Weights of a small GPT-style language model, trained from scratch on English Wikipedia.
Size: 14 layers, width 64, 2 heads of 32 (1 for keys and values), MLP 256 GELU, vocabulary 8192.
Architecture: LayerNorm before each block, rotary positions, biases, untied embeddings, attention and MLP in parallel.
Training: a variant of SOAP for these matrices, 121M tokens, 3705 steps.
Each number is 500 + 40 x the weight over its row's rms, rounded and kept within 0 to 999. Layers, rows and columns count from 0. Numbers have three digits each. The size before them is the row's rms in percent of the matrix's.

# up: layer 6 MLP up, 256x64, rms 0.158, rows 11-110, columns 0-63
# down: layer 6 MLP down (transposed), 256x64, rms 0.147, rows 11-110, columns 0-63
up11 105:509447490452467513489548484529523555473543487486551533499490480501479497447530506566482462517578437547503601530412564478465469518466503502499400509476538558557473514474529502492418456467524489
down11 096:513503514506464433549488487500528545476538585545499549505569482520536446492503563517549458481543485560527435485467520511483567450504547487451559479534531488481540540495516477426577512558539583
up12 100:540562454496465516433404486494606507483536511435478514479494527544499512551511557496461421522562523535482494537493483518482443486506546521517520482540489506510506554517506391488481474501427429
down12 096:523461493465376568555529466531490477564479478501554514532466522492532512533501493499459441479450446519504458514455512479510411560473516477601507475487498563498485501537503542514405459522505478
up13 091:501452558538544500542528464458545525534513540485437517545564472543528491524504653534577538444493443544490462479518523530479510503454503495485518542504444514467449482440526453535460508485501541
down13 087:515523484448457454426488461500442461473518507498453451557476462485508451493464485549542505548457456475482545425468530441507448473510394428469504469483498599568494477477479523478451488532510481
up14 076:489571503517520535455455448537521541481442442395466563455460520448494436498463554557486436521506504560487520509506519474511495521478518520529540457415519511527521467444505512443449447453543532
down14 089:494546586567496479544432595495568474525493501490510536510446500511476462571567579453491516475485485473492444528490482492519499534520530496506462487562590457472516465544541529529491413519507469
up15 095:577509551504555445512508533459492471500514492481502402506531514474556421497587501450458531515476468495428561529488496521558550539503560468483510512510487429537493556526449454479489487532582470
down15 103:433433472529494518507529454563493495474540451502483534423461476493501531482444529523545544478449567502540437457511503462524476520485476506516527494462501506448531468539555550548482508498389611
up16 094:473524507423501482498598527511428591526560532480544564487527550502474495516472535495545490453544444465524530426514505452556487495558520535540483459505542449568492529436474475437496489467506483
down16 100:531506468482439421453494507529583419551541503522560483540495531526527464514501539531574473473557465479481489473492530497404457515483514419444479525517479568446548515545493553492487445489482520
up17 095:455419478450507556505513499589549427484483487421511511531541464456494529514582483532469479535553492514454468515462485469481475432597529484532482460529475519485443571480498559503501531503515441
down17 092:510483464541550388450467498537462461495548519470481473486568470482551517462482558476491516448576473459532492483480461495476449496590441468494473432542519562577502543497502514515499449538551511
up18 093:594528506477534623486511490471521555391515489495528524509481570446498543468488497484524462495490488487478464570472472477520591582485501496471510556482456488486528470470514496465455561489549482
down18 107:434494529521463430476527508448484511522509468511471499494537447532467499522537480510462584465461556565507547432466555568475482507489528499495496507454583469494503559561417452556556437482464491
up19 081:598496563548518424566521464496503470435454494469495534476580532537510487459574492450450446484420496490476452487598489514493501462511492471423534510543484475502503520557510516517549507466504496
down19 084:458444554455490478505449513510469406558506521489503459461439446539500499520528502517477475530460551482448475457483523461499493512502470549439567485383493538591510501501455531504460428549527504
up20 103:523521496498533486543474523524488477446399462519403449481527608481410442504575546511516549469477465492560498533565432522458494522499463485517527515484537516517579511460497487484487527494495483
down20 105:542507470512373537484482538487462471454492547489553534572493494557518510494472538460450500443477513479625433543501509497542525498525474484461519543541515449501509531480502552559521535515550554
up21 118:525524469491551444550496480454507456450502544448551416449568452396502507449502493472526539519539545518468441471456481510503459546450466459515504504582490457498470426480544553462501513517480467
down21 098:461567477436509487462464441489430501482495553484540506435465450550596595469511488436470508469566450535544456500503535506473563485528446426473452513523518505510472449488534500507515462511535486
up22 106:437477487468417510468468583421485480454472451427511503532521533489428515526474538446488518526506470529540528495508594486442487552456500466484463540461547490532500544476531484418509545551545503
down22 113:475507482541519468509507458491476542520517423440517539456485539555489562495511562504512428518556468449521581486522477479479537527619447524522520519515519508509459533465516508468608507569455527
up23 080:448475527527444503482522484447466503479533463495540430470462557474432482502442496505520438496473433482557528525457536502522508534513536512486530563453555466454444548603556588509532456500473504
down23 089:514531490488541507479480496510545494432450485433554441502541448467572562521488507521467565544579561505523531441440505581484520467468467503460503457519487550513542536450546529508564509577501528
up24 084:491599408462493503546520555529500441490498559518490535440476476487509516480479382508502495514515509506444485559481535489480487547487529585524520561459576453460537511510486491513441557535495465
down24 091:457511530484459492467517518523480473463519532546485527536407470488507537433512531560483496483500497458607546485508506471546451473469467423483496489537450597549520460466428536435489474554461536
up25 101:512501561501539510409525462514468492456521540520493508504452440438464521506567520459555545565474440494483534532566550496495423502496525535596506481484541490485457508499459541420479490522416485
down25 109:455534573554492507489466447496495555538582489504507555422477503494500549538536473557477479529504540481443506513476451546549497442465526490429496445531506522466597533474459493449541482568538544
up26 099:433521534451519427482461515524513488479492409443465566524571533515479444459502486504533424417494496437512509516527476557542503459413512463520466509485511518537454418486516523517476436487487465
down26 092:555514520470498429471499476504517464467511486455552490516468474449514466565455437487536465503508551498464465543464449537496471534547559505627556559513515463514536544552458532497526451482534417
up27 101:521538578530470524498411456512486482507541544443505522510480474589496569495511505478498523524490515482530464488495547555472529507432548480546542462418499521530446464511515500480483548459391419
down27 105:482519468569571478546453555498566520519533435477457522487475497495475575468536493508424471450533489438484566578530472521498509571528487530542426481468510557507518505451488514491421482447539500
up28 093:487519490528474355500570470510485491548511483506549521451608527492421517493517471486454498558406503488523535540517504515529503476499499481532449521538476573455519494445452480512499517471542547
down28 089:556463504525493594510465514511523492385489539499474454539445436476546473494497509517471478443501510509514492536468558504430506494479508511528499479528520418472460516560597542500435437534440478
up29 096:526511511512488500466452461563559528470515461480502454559560462457515558428505435444581489452553575490551495476505550549448493532512476560519485509497493487421475550526458502518455476504417489
down29 090:534418497488479547547511478476543513527478457562490491501573472507529605498611506516516550496446472462518531475435494471481537513477518510531522512450515483499528514467470626544537541503459472
up30 119:498488512494500512485532459543481549454487500503467529504449515486460614496487539428458511474527437540489509533510416494462458447451526460495491517494562569533581458409572440488481525480522505
down30 096:516503533493483487520481481528496542422573523471424486550563516498474492487435516512413483537485518477478579526470492492571394508503518503559559397458534512504495547482486514485475488562500458
up31 090:508510530525510515476438520503480538530503465431461552441576458519486460558475450487529531451462531487561549457491522484552508554496562567484566494448458454465463456500440448539557561540531497
down31 089:520530494565526558510605473464517483533490489553518583587493530477531492466539486521495481504520503523478419573541504465473499452494465474525426516470557501590532517559481545452483461487525451
up32 118:511487530565580483411494489561534522488423484518507424494448481492526465458505496474607545464452494544534518536535532544481521472549543490531511444490541512546537474453447501518516545492416485
down32 113:516525488494458483520474487507448482517476512531558464557500456485481457582430552525466562518479548482412500476476498470590556475447429495497488483538500550435477564454542465522447507444543534
up33 090:500529485515506459501565528525499558548561444436454522462505576496528479427417567516536459480460478499460515581437500538463444557508516511537530543451483410523510518496444504496475468486524508
down33 100:446535471478566485530536461509439544470491510480543511459486460453540490440453469498494542509476525466541499485542467495513511553457514486505411454526572475583582495502492532385433502485527464
up34 090:520435564530543486476527492470494505532551515434481558433513470474510477517548475522505486493434575466475494475456476437466555559561544502458466561546572471492444506495548550529556482491578512
down34 086:462571469484430503496458532527513435427486465478523443507502506492556528493483459466561513477558475527514502458539537514498465445485471508468563429489493633548499524431462512532493539560485525
up35 119:489498547483535471516580413512530503449479455507493578475432492564516450507530452437481476476515511569516480521550579550461530505532453425521446495469509553509524446481530453540513489440478468
down35 117:564461494537524477509519471563552524502430463458437477495467473453501483511481505499510480527477491471553583452456461505439548553534499519582468464539503517401494492469508570503513587515452450
up36 085:524519519443555434506476541513518523568466557511586495532548595505475480499532478520496477512486506465480478447437539392527517523453552524584441513441445498489488455525492499488537514444510479
down36 091:465472454524481546496523505518534463500561458499481432485471491459495482529421509488489498450536570493474490508503445614431447480454485449498511529490559437456521578553533475543469446485436526
up37 097:526498410510542529448454511507564524514484484564561542517499479478520526465425508492492487442418523509453462465451495553460574550547566510497452417480551459471490547477545537536523519488504528
down37 093:510513463507483483483559541494483569450418474492569509479489482542515512501452463512572566546493404492547577471576475497443511515478545482424522544463522551534524471487426511510549499509518536
up38 093:551471403536474464483490463534554429476479472398539427454494457448499531509514512465510490546478456504462511525470520512497580571491493454488446448541547534485504539488458582540478477482525493
down38 090:476543512482427467535471495498480542521478461509535514535544445422483530456439502576479534477534482531419456511467487480479554518489532605484535527495524486443504491464518564450556399461490497
up39 099:487453590532498544393505519437496490469543477502537492516532489532496524460506510567484445504414453557466591528425540567455459503467525517480531508481468492486521542521508497449557489505475446
down39 098:544524488529608494454475487505477457486508511584474475542449554466535501554477519498411453527464521535468457529525443445465517542504466455495517493540470470452420523545543429511462540483503558
up40 092:520512521557510527479529483471485531521415492553491509480552551497480425477535528604415433522523488513496526470576487523462500477453520530560451490489410485456527476470457539463484504528495417
down40 096:548496531409571548489492460528467534500564520442523473561515525455531465433472500550491472484487449531526561517506460526530588500449553573464485456519535434497504486500463453464456476503494432
up41 093:546544540429494562507442533558564469488481498502510483502529559483433546449506570529583526420448461482479494518493460437443555437506494509485503430455444497475511534467491517452476490517498452
down41 094:502528511483466491382490447524506443576483447491489508476508495440413543526495485477520522488440470498556504560539460488466498419561506496547490427483447446551489524496510565459524526560493512
up42 081:471477506569525434511540447508502502524457485485539474484527483457504565491487498478517401496537495481479532455388443477551556493540538567473535450488559472473483501556572464476457526485574479
down42 078:539480397486492548567447477494549461510533505525438522451452505527560501539467522518535435471503484470427508575532490550487528497494552528488540447496474501454440428471547531509490421512469451
up43 108:472529554560467507485580491504525483463480461511468487497454427464467531541497526487504520422521542462426534535539471434560464503519542524437515584524498518506596471522486497449496511404521492
down43 110:574501505454496457425529464423446563529544513456500517513517472506576547570484518495497589575487469509557434483529515485518575479478495482479529471504527410495443494516455494557479497511527492
up44 103:527476514560500518518490463490501529572562571470513522404514566455474477477485472522447444558500458476447528518483518476526537471546501502483475486557400454504446526530492531391491501448493464
down44 100:493434465565447472462504461548534478500480485479456497512484495487443538476515513468528517509502507540504594434545494524480502491533474396492515504535468579458479469438532497503586518601431481
up45 104:519505501472448569460511530464513470471498541477469521493540573486535483453559474476522497485474531627530452614492425495536439480536491485448431511499463499494484524549529489461564504454506478
down45 116:480474453515566471453447540429479540524535455498550544554502540552526448455511563523485469487497465507475437439553486482514457585500460460555483498485558449472548448492471522557465443512474450
up46 110:508544504549461507503491438508581468473456456455446510466527459592479555491564459448472462514518561484511440530570549496514546526548501437558460586472525548483473465531472489499509467526531505
down46 094:567524442485461560527535516495455524524476504504504510540446485433499539480538543498500458501508504508460474498482479500485462434524423570414422495538469386534550489481537455485490502490585458
up47 093:463427500539504506484552474542590502514520480559488470494525495512475515509548625500446444505528485533379521456504455476508529499566523557495495511498525483468441517501570505517532562479530463
down47 093:501491525497480477428524501475510493503570568524486503521469506506521534471544587540471418509615516499470507462530512466536515457614434493531446527551427471428515512501528526490529524481501508
up48 098:445459475587572506563531479465478538496524446599524474483466449502449567446486441519515552503485507545515486541470488520566552522452461495474498545560513449494489466573509487425518505484493476
down48 103:524481534535462535566485510507458549499458558558499549514521434505467494456492425558475457462510530475532407455482413510456479420545486493486414514526493471504496468424497528492492555465483538
up49 081:516563476522480522534506471461555566472529546491526486533537480514498448544448544448491532473451495505448456491507542597545474441478516603523509455522479502486567535584493520525465526416526486
down49 083:510510538482448489406434490513516488522532557546415447515477520464539492430468492553529468544553448499444575446460469514516444468451468464488507493426501531539463513474434514475541526513502446
up50 098:458440530535469530552521535564512523466550527449462467514518446558525570468465539427527473521515450521509474487482504540494514474504500442554411524419472521530486569434507522530430530475469446
down50 100:556480564456473537531554532451500549471561435465483478458528483519537509444519445433541497439458429542444436473478541463481444486459525475481478508471489531560524490483499438455447547538536459
up51 112:491548453614575465445488542468509428446521524501539481519576510469486515436536499458496496469546511529472480486467504488511504555573480491543523520535519450492500435522529553555467461460415527
down51 105:429533546501530495525470540524507453507547536516409493451546532517487535489472539444473469553483521449414511506475439445572465457501468583549525474516537493518455505487476484599510477546500546
up52 097:463550560525491488473511542431512478448554468515512473509464531520525551508482599494478492493516444521542490527511517453379424495480507434512501525456559498572494499472514442480542437498483430
down52 093:478484420515446475439480496517539488459502474446496462389481504594454472450575503529555463523460457521497469488500540508493498450468506436498438551444469508447484518548497536500546486502565542
up53 098:502511594518499463558564467473504416465470571557504523439502531503483441512464544485531465501557465577478486475524482525540492450559522457504493561526540500574552492469532463464498532494493416
down53 100:471429511467520530478511524469482551495551506559521528494472583457504535542551405486502508487491420556529455511485453475529498527495556569486447528465427429532509452574521526514471437476506528
up54 098:560439531463526444483477534479503483448542472529467520439484484500442578507489548533491505441520447504494444514505416540424464464603499504548520469498493457503517504487476520513580546460425520
down54 102:609478500494557468468496548564529552485455460514529461448487442510449554476486488453500508471464467472529535541503481563540487530514548533548515497544446583507496465510575528468499562489586475
up55 099:492497510438511509570497551463488532423528453465542428507477515416513443440517545510519437487563522505553499501466484506471436480487497516503425530502432554556472512472480540400475495525490448
down55 097:433444463537484497486559549493405494399554464473480517526481428501537466443505458457493478452513481443547486499486443563497465486450430473534485556502481489481484455530539475481490540426472482
up56 083:523456551490548514509482459503506448523576476515493536478501496494434490484512587464512533501498571456546455462484495440525514569496554530454549536505576473507458475490499583567508519423581516
down56 082:497579473465517458395520510543509522476448490465541432477573487501545457484541485519507479534440486476528512466479507561512471447433417457475507500451494571485489509470451454454460519572486543
up57 094:535508496545504529516547536454631458518427472521484438494581510500445517422509495531498492481480505507526509515478436464443424484470409479476502534513499489510546507538455493523496456416510465
down57 106:484613446487495510548475546506419456490512521448539459509502488511554431556476536465567460547520483466493462488527539546518466451450504506464503469511496563480430463478517560568551510561483520
up58 111:523484499521550468501537463499474439442468493480497502521483489484508496470468630474546415486490490487594499469551549483504544513456515499542449511530507553587501421447544464457491465513482438
down58 106:556479492472477487514500437586468437515424492538451489503445478506484503527427514513510429523497445505518477535550507524580537477426516540542507479507482545572462479451528485580468563491491438
up59 090:461471523485505437491431479505491560529447378485433427454483579470502474510556493428489530537490463558413489499512479449472509526477535564478552469471510555525482498503504488534514474510544489
down59 094:535498542452506527442516490559587475433522573534497540469478500543530496505486518509455549471501522439579479527449586526446499503489501475570446528575539509449555541502518542473445466505457497
up60 105:464543573541502498508479498524516547484470457542551499449522493445596459445451507500519519501514515584520530595553550526535435516439435475569544468485460481534497458495524462459462532494510474
down60 101:446499500543438459538534454470538509497487516447498495499539491451530497543520516498446497512544484474513570471597495436438511493530506514520626558495536569465414507483501451474538549495475460
up61 109:566544484533505462544527465478499460430481538518569536501513423500498422496577452460463421501559515589502500573465537530534552529521490495487503530489474540445526533476493451450478536454531484
down61 103:467534531489444451573535532553479463493534516467598474565517483469466436531530476456490492518495516454445539459579486455542509479547557515522565569427517475490488573469490500503553532501497467
up62 089:526479502480538483472541455465533552482423541463508549459472548458434459496501501479447503410478442454533551527521519471512549470556459487501542485434498508491514551480431440562484596471508532
down62 067:591465468527541563531481538503503442513572508545539499478480517513507522570523509511449543491495474480502533539525576544441444490438472509522468455541496435502535524559592533495439448463452523
up63 115:471481515434537485543504393491556501463553513517557466529485519530478463431451443548457478512494477564442552523558535529450526518509512529568447573454575482465509479467454475515490493520472473
down63 109:483555518503490469495494458511473528474454465527500509610418552544466454463524563513543461458440534482414431517511519542502539499534458560554443526535549524524434496465469524545540465508512500
up64 094:473500424495538520544570473464564492529503501460540546519581496476478491423549511482500426542460502541545440520575498437516510429433490461512525584483533549488527479482471518464509479467446502
down64 105:479587559501471519511506452436529538521502474571604550557485533542456514507514518470535409473548460528483538504480513525506430562542448464475490517532545555571523447540505494538511501511513488
up65 091:576557458496564505538468455513537452442436557479522453438551530490509538469507435522473466483441563478553468534492519540530601492464506483512540519439488447438529487471486509477462500524476553
down65 098:423497502449428441445458497459502547536506519529521467569455509527490458485521514493478567541565448513445523402484501495474516492485467524518467523558563594500510564521548480500531455457477532
up66 082:516549516604543550454519465509548456462504478493526490514480530528477529519561515484491414550533514483571430470514497463519457506502511457545449471484517396450477453457566455471519552453511474
down66 093:423530442460513508561471516485482514477516469518487511483588530531555485469491540534430532510503516549507516483596525495500595559446489616539494480458513504459493553484509498465518511474421495
up67 078:452597498461506489516544498554497507528511450528436499483590538489502430494571456449517504541441495515504485480533459486572453563509593543505483475513488510468514504473448475428500504435483559
down67 078:559454449544532565557427508518505515497512492432558500512485448516529570543462530539515518442547490523503547582480575519454527440499415509499500475484559486525488521523550538551492452558493497
up68 087:448509490430444532547544557541518531468506429445502435434447509545477500447457521521471504495580472483481532444571522485550492496433534563510485540543517476494403537466496506498496548467488490
down68 094:461481559502513468468531522522517469498498426390491504443464505488449514468448500486400567568512477452460516461497444529494490509434491512516560576570515446516464536525491485500439490467530467
up69 106:415521472474537516496515541504528514509564478493519497524585619499527464489519538498483471481509473517518515492489573442459499499458513490520494508415589451534469585462394519486502504514473480
down69 097:458481507472607534479538551509495467490524465564474473520529464482543468402530532495454437497501493512548491561562505504568490533487461482546464485499469455495427499572521570546507560452466526
up70 091:496520476508484597588437494461511492474561501465538532440530526533480504488512467578551554536520500522450471489491410408513474560546530523490495458521514518461501490562514469501468528437456444
down70 095:494486544548424522576572566436481543533446513534442558494486487516453445523472514487486488542482525482445503528491523469604579492473492527435534568528512459490498518472452429530499479488488508
up71 119:486561539476580459499488489557538491487471486494490459521524439459469450461417454438493518528462569570574436533513522513469474544457447548541471449505520539509503528470568469443464472485513459
down71 124:413523479509508463466497482470549436530495530472492509513518532428560483527471397522492490515509500498479489545513443493467518491569547401468457576480536494551504504477587464456472481473510580
up72 096:510554532506478495481518444467570449512508492503509522488520516485488551504580449481541513422436473459554474547450466497487476562482513501488481433487518549454551552497429600523548584499532466
down72 100:521505555459497498439546456497532532485459552453485460505513454499404512562526443461530488501519516432450520514554525533518560441522470504480567483403433453528486554511463471500517505449548547
up73 117:462482470500524457406527514544533565492492524437500558464502540477476491530522398526469545457535474550442497553578510511463519453438523460560538566508538477494522541534465502528473531514569520
down73 120:489422453520464560520643482508474522462487494527508455493477456510503511472427477506482486443537481534486507500489582547503478516444532541519512496544495431472480449475440468410517561531522504
up74 092:531543486567558585496478413488498448545478474448445511537563553478483525526408551452438485482531446556490505494469538515528555537461515464506505531479437448503519532561512501516544539494536489
down74 090:480474517436556448417467471549491484460531454493511453465461450473558510423483505475549548567452442475525514488491506469493567463486415462438508440517523493468504470495451572439460513495483499
up75 118:515575505573515514518466455513531564466516463496485502576539471509515579533506472428376477486469446516526512517481432477471490553440519446481485525532528517583467458500473467485511503475500438
down75 121:457507508533518512497478468477461479498544477538587558494529483455461475469513413560549469456515542544552531559548505465523436536570550471548526465401461502544464464512512546450453519512504476
up76 080:579551525483503460481523494479486477502496588460485498470527460495471522449542575445560535544508466533452494532451512560461428539461542489489481471443418516492522514505460608460544478517465487
down76 089:520517502474500524468416420475486515466460426568500463508515515520472444488502432556461486436442453477482520545503585431483546480469513507463539446519492452492482473536461401461535525515491465
up77 090:570499472588529428503531483526497487435476543470592472481541519497523482463515476448492513477509568550555449446512537541553503504483455466533452486594555463519528539498454536492519508462568495
down77 083:587493546484521556535463528564503563546529549501504448541500485419514509408447474486496521493560501482547522502501518557512480468511487494542473486462499569560458466498500534452453558601523529
up78 100:455517563596525550554512507522536504477478564490515479550478454545475491454478502436519583526500482506484522496499404462455506503509588429445485447427565485472496549477459484499543488493490484
down78 102:492444484440471514472487504456458473565566534534486497490539563489513494569537527589523480505533500457426511492526521592512499595538456516520538560526496570531458494551540493449484470525529458
up79 099:485499488513477504461407526549554441521447526465545521541577505563510538518513501431507540473455526550485529532478436493521481544492491468475481509402459405555553532475518519475435479469461499
down79 100:593441508488448517572484474468518479490516516540472481514421554430499475498533484472525536461537501498454490509465578466448567415545461511576462510521463469488459582462505469550489482466496485
up80 104:505502558547439566482536416524534476446478497477491560502507484516472518467601538446456434461538509524549526505478491514514514508541464504500406493559559523518560481406519499496451548512480479
down80 098:435523502498533504573481488481412478463582485553442484402554518431569524491444508497449420531468514488522507537577503499528505502473485485470553597473485499532457483487512500485519471511530494
up81 094:543482531539502505480573509528537435517404510519488409472518543534433544539572457494542535495509510526530486464545552497473456412510543509448568451510482488519552473507487524457564505500451537
down81 087:447512426433538520551477449484404524487589497473493547532489495414570508447476482566514518499499512453495526501410454514492543504486491520531483483452475454527459578499481520494485504428473482
up82 094:464410447499541557467548486467491521513544495488484488499437519517477530469560536516473454478486529436450553489531581465451463557472561538484476487474548491475592530491445525461424515532441500
down82 086:470520550548507547494498474502518491472508458556485488576468519499543521412497508525521543605441521540506528480459430493497518496510483433463552519458515542484504461449444519524467533495390422
up83 092:513524462536506511479480546459512465494392451523552521463536487491475510491505408516433520538559500473495441502534465462412542460446552451469454528555537506493497502522515463444578436510534475
down83 080:454513520490524492502486438568486589470542540458467488538443537505485491485526632546528460450491488519560542497433521518603448541507484541478525508480503537523536498469527522433498483516500554
up84 093:472496518445492465525510435487527442447473502508452543435519491506419587492463652501512519538505487530516534470471482484427582511504528457463480504511550549557507487496518513464478457512510514
down84 092:509456461601475484511471585507512578538528485479504494490497497538535466552520442473462483495505535495423473537474485484531459528488448524556523530543425433411561476532506487451507487443565508
up85 103:541568497457514572523519493404566485471522515492553461487536540453458472474555480495552518495601439547555482478547453472462505550486520512482540489495546526496518498516482459589518429473468534
down85 098:529462489472477498486474514492399509498509450509545530496532496485497484560406557562447531523455589471455575455481513511568530534500509442523534498498518417474534555523513515457491494559547449
up86 081:512518489505425507495497510521526507476460515502581492526483561470409488497512494531523514494527431451439523487393513560468547534459479468572447528492515549439504498420576460463511490468446515
down86 090:492468460539499487512476549454561524532473551551544528491562464526512426499524539453442513503482452546494562542502485470504521520564563527453544520531534402496514431452464484467519466582459453
up87 127:513558522520485435505446505549541468512426556468475502486533457437501532507520492512497485415509557408458540508555505533501507607523483514552452537515500504421462554538566498481482500457516465
down87 154:524497523525414527530519571555514528506504454504476500535467490426458552457543505470516538469491493503502530524466466521507419487482435569635449535510527532478493563477480475434479518472541463
up88 118:498477455480408473511529536475555460466471498565495460500520473431438444541511503569455487522499496579460446481474501455507524484455515531440474505516577496564430486548532510475471525409527476
down88 115:526529427492480530444532578518480539516480454567505532564444525520472451437555528521437557512515534505494458439472479562419506577442507530540430537524444487500510534493481497507471526507461471
up89 107:404448531470555521442514463463530607513530506530501473463456510544464488445514503517442468479490548509491540502532535475517457520510556533517488549464555429431470386510471511524540523479509493
down89 105:528456533525552537511565558552463471471563501488487502567498569494440533556512526503508534518505489526505492471522480552462457461482546536487456453486548582511508561567458566453493574478576478
up90 097:469516450483466570517547577464525503526501511457511498510498471513453558469514447454461467546539533483478505520511483476545461571453540548574549555502475511479570452455533583455434549514534446
down90 098:541502441506475515492439518453467487480548416538463385474442523481569547482514559520517536537416483539476519437502529520510533469515464503483470490497494522495434492525429491492460559470440557
up91 087:513482487484507519524471458495480424441562468473435543517445521491479534525483524423522502577508489455510526536429542506534426563590541505490515468547450475535437464440533483518526461436505471
down91 075:496565496554517540532528500524479541549471568490524501516486538498494447473467517512438460446554530518481440518477513535446494507483545568472412508428519504470534459616510479406452495531474505
up92 109:538469507495457438538498491439520500518436452511555581472445509582535529426491439491489478466484469529515455586534498536522457530558515505483481482452542499530468557558531452556501487439555522
down92 106:552528491557473470550438448504554503554487451502535496479492510509532544473443492475534440592451449508511469526515560419556501531609507480511512513486477588508531535547505518502497425513518489
up93 105:494506599527516549456571547464513479433475482500506518502424493566460509464508513476531523436500483511422438547546468519504443476565503536554478552478537537450550475526480510523523424448534482
down93 108:439554540580543569542558524548457542546492528526509492519473474485530519485488457535537532551442475517582519484554492458452445463481528505423540442527491475535528458443529550469446525475522458
up94 100:503482443504454586528488457519559498489450479488545498444533452520478424459494450491534433547468576503412483520479509513504473545494520504565521499524480515495546543460527421441455592485487497
down94 100:474501577533417470460535519515482503464540489515542472426429483514523444547513503428527440488498481495417451444446561519526456503500454501467485468492492477518471566459446475540469548430503551
up95 099:570558450583507523521512507535531520446488468462533501462475480507498469516489475506541483498516487525579592557438456543499478462485576509426541425486451537481540476456534486433485575516511491
down95 092:535518508462463520526456507558480571518461514493537489416477525493532461521466472546455500493583538579469447435529494485476567546479548556440521510482542426473528544487510523449491464528509587
up96 088:487446468462610450483512524507458470473541528448490508489512490424530521506456495552467516535418473543470511481542532582451504538462475485532424462461526529517445526528575504487509540527542426
down96 088:485478534487543567455487468408461451471525470506562515585506567516521482511511509494449570517505469537557490520506463487528438519556507482466575392504507479526426525499474510521516545490526568
up97 095:508423484474480521510508458451460449482531450443549591438476530533515548551463540448552524469513500522468438531510441465497508531503432566482570506445478512512477492488420505463532515502421474
down97 073:572447472541510537503468502559485519452547511495560507475493439446471517538480524486503454494504518536484497544490518558472490470422477531509508472482461431499518590525605480450439429495416521
up98 100:479519562476512501439623440519520564507415490523446479488523462489468469564534442507526464513492511569503546517504489477481450542522530446534493484465536469479528435448464519450499503445576521
down98 114:529482523524487523562447501478443429446491493500541544485497617465514546523484567538557515513587523467488508511480513506581512491482528572492512557509511500481510610543492479516542492562539489
up99 107:454478533473548512480525544486572510459537487494555396489454565494472524455516490503505445508483495469392543568498478530521555536527495497549533473532546587489442507506532467425511534453500472
down99 093:505471519475513475479454467508476498531533566510432428507567488514404483543484486515469515535469544438479557504535541525463483508522506545426612419532547470516455525479505547541507567484492531
up100 075:438509583527534500465504555547598534492571498448466460444464496450519507554473451523499446444454499555494468478574454459481496510459498515485544511523496450441589533495494511455493512496473450
down100 073:488504504484509575512499440485563537446493475456468473478478514444499535459564478496519440526489525436501527472535563596444522460513509450520451546491553476543470482493544466458432444596523474
up101 099:442465575446502499488557540480519590560515480503484575484487420501507577512485504452457501485448495532584510429491492514562495476562546541532464464456530461553520476449457493484525510543507486
down101 091:549493450491442465479480432533523475530537444440479483497554556480543429453462465514529548475482521492544456498564512440508435445453534490515529554506529458426425494478494497502441479535570537
up102 098:530463616447508500526475416442523484529451537521484518416515519537425496470544448508476461506476585501436424486494524457530480532473520507460496513549468461442557555485505518469495479472518496
down102 090:532513419600531539476511596555513484489484533470514514543501487484533528512502511477522572513487444532552567541444453536530502471572481482453512467498479449531503470513450494493461605532473552
up103 097:510482561522496492541519475457515537452468451560450441506483497559466584488492512498442481523499614496535476502512524498514460414561543477507520467445518500468390572476498476483498498534505447
down103 096:490538578501521446490515461410571538437472588509474546515490488438442442508474553516499490507474544511461539477517522458472515511557516571522484473463481567466442573550479471518566487507509490
up104 106:515479547502456428422507555481500557488434499535543405505492523477488487441529551472487489429511489480489571489435474497465548493492526539550502480542494481485493493538475627437524491543506458
down104 099:475519473491481523447441431499537528511524421524517472525490456568455495473518464492513557467484545572511591491522562487495490488488496473500529522516496372440443531492507506434521467587508525
up105 094:465427490523514563484495494474531498567488594442545596461535465496492519499524421474460567524554492476433406507456509497560475463498558505476495542515473487488466481504450476429495523507516484
down105 087:490538451459494501465513509506548473508503488502466483503459513529566477439518533523542479485511470575550585474543564495418521466559464454572478507539464565514466464518481543518625454514490497
up106 097:515431472471497513513488462533471595484463501537507543460465547454491505435519536520540548473533518544502590472548516457629588478484479508492492453518488422468483477465493485499462454488459499
down106 096:450476420488518535405510467430460538518500521499564548483476445500523471522455538532526399552484476526497471481508451503451498482537510512409497520556485439500541481547474514497514484433476579
up107 119:457504485526537463556476437521521543534540456584467478496566572496450542386477477534491518514520530485478466559538521510442451474506509465549505505492511492476472543483432526509569560531429464
down107 117:529552498499499421527521532485482382513464500529494495480535512502436563507496443502464486473524538469469505551524515515449485497552566462450482491433514557546517537493571477544497602505549565
up108 095:508479494533524436525488472550541473492583477493421532497497546502520487581428517545512487494492502495578551517472549456407528444453534516584513483479541544510547505493512434493484457548552458
down108 089:529428553515543518495486549472460493602464511526507478478483544559568570527529520533514496482586449509521603531457461485479569503554517501530522470526458485552512516458509472512454522473428514
up109 115:530520510513520471526471534502505583437493510500467512508509536499456534505533511459529429556478501539492588517472480510490427548490499513472422538571437458523507453567530536415454534409494540
down109 120:555513481467509516481553539415571439490594477461490503490540526491520504464567431465457547460548506547529453540551480529504492542530497466476454409462433475450490499525472498533503452459461507
up110 107:481459560521556492481471464429515413497406472556527491510543493509453426500519535497508474498538500512456445522444514569485575515570513490481480510509579522450506544526524537559539502437490458
down110 113:516527509485512422495544565477579498496562538483483571492503508478575539508530517470501564512453467528459461438555488432523447549452553447475549503492506464452519483546552496578559457473513482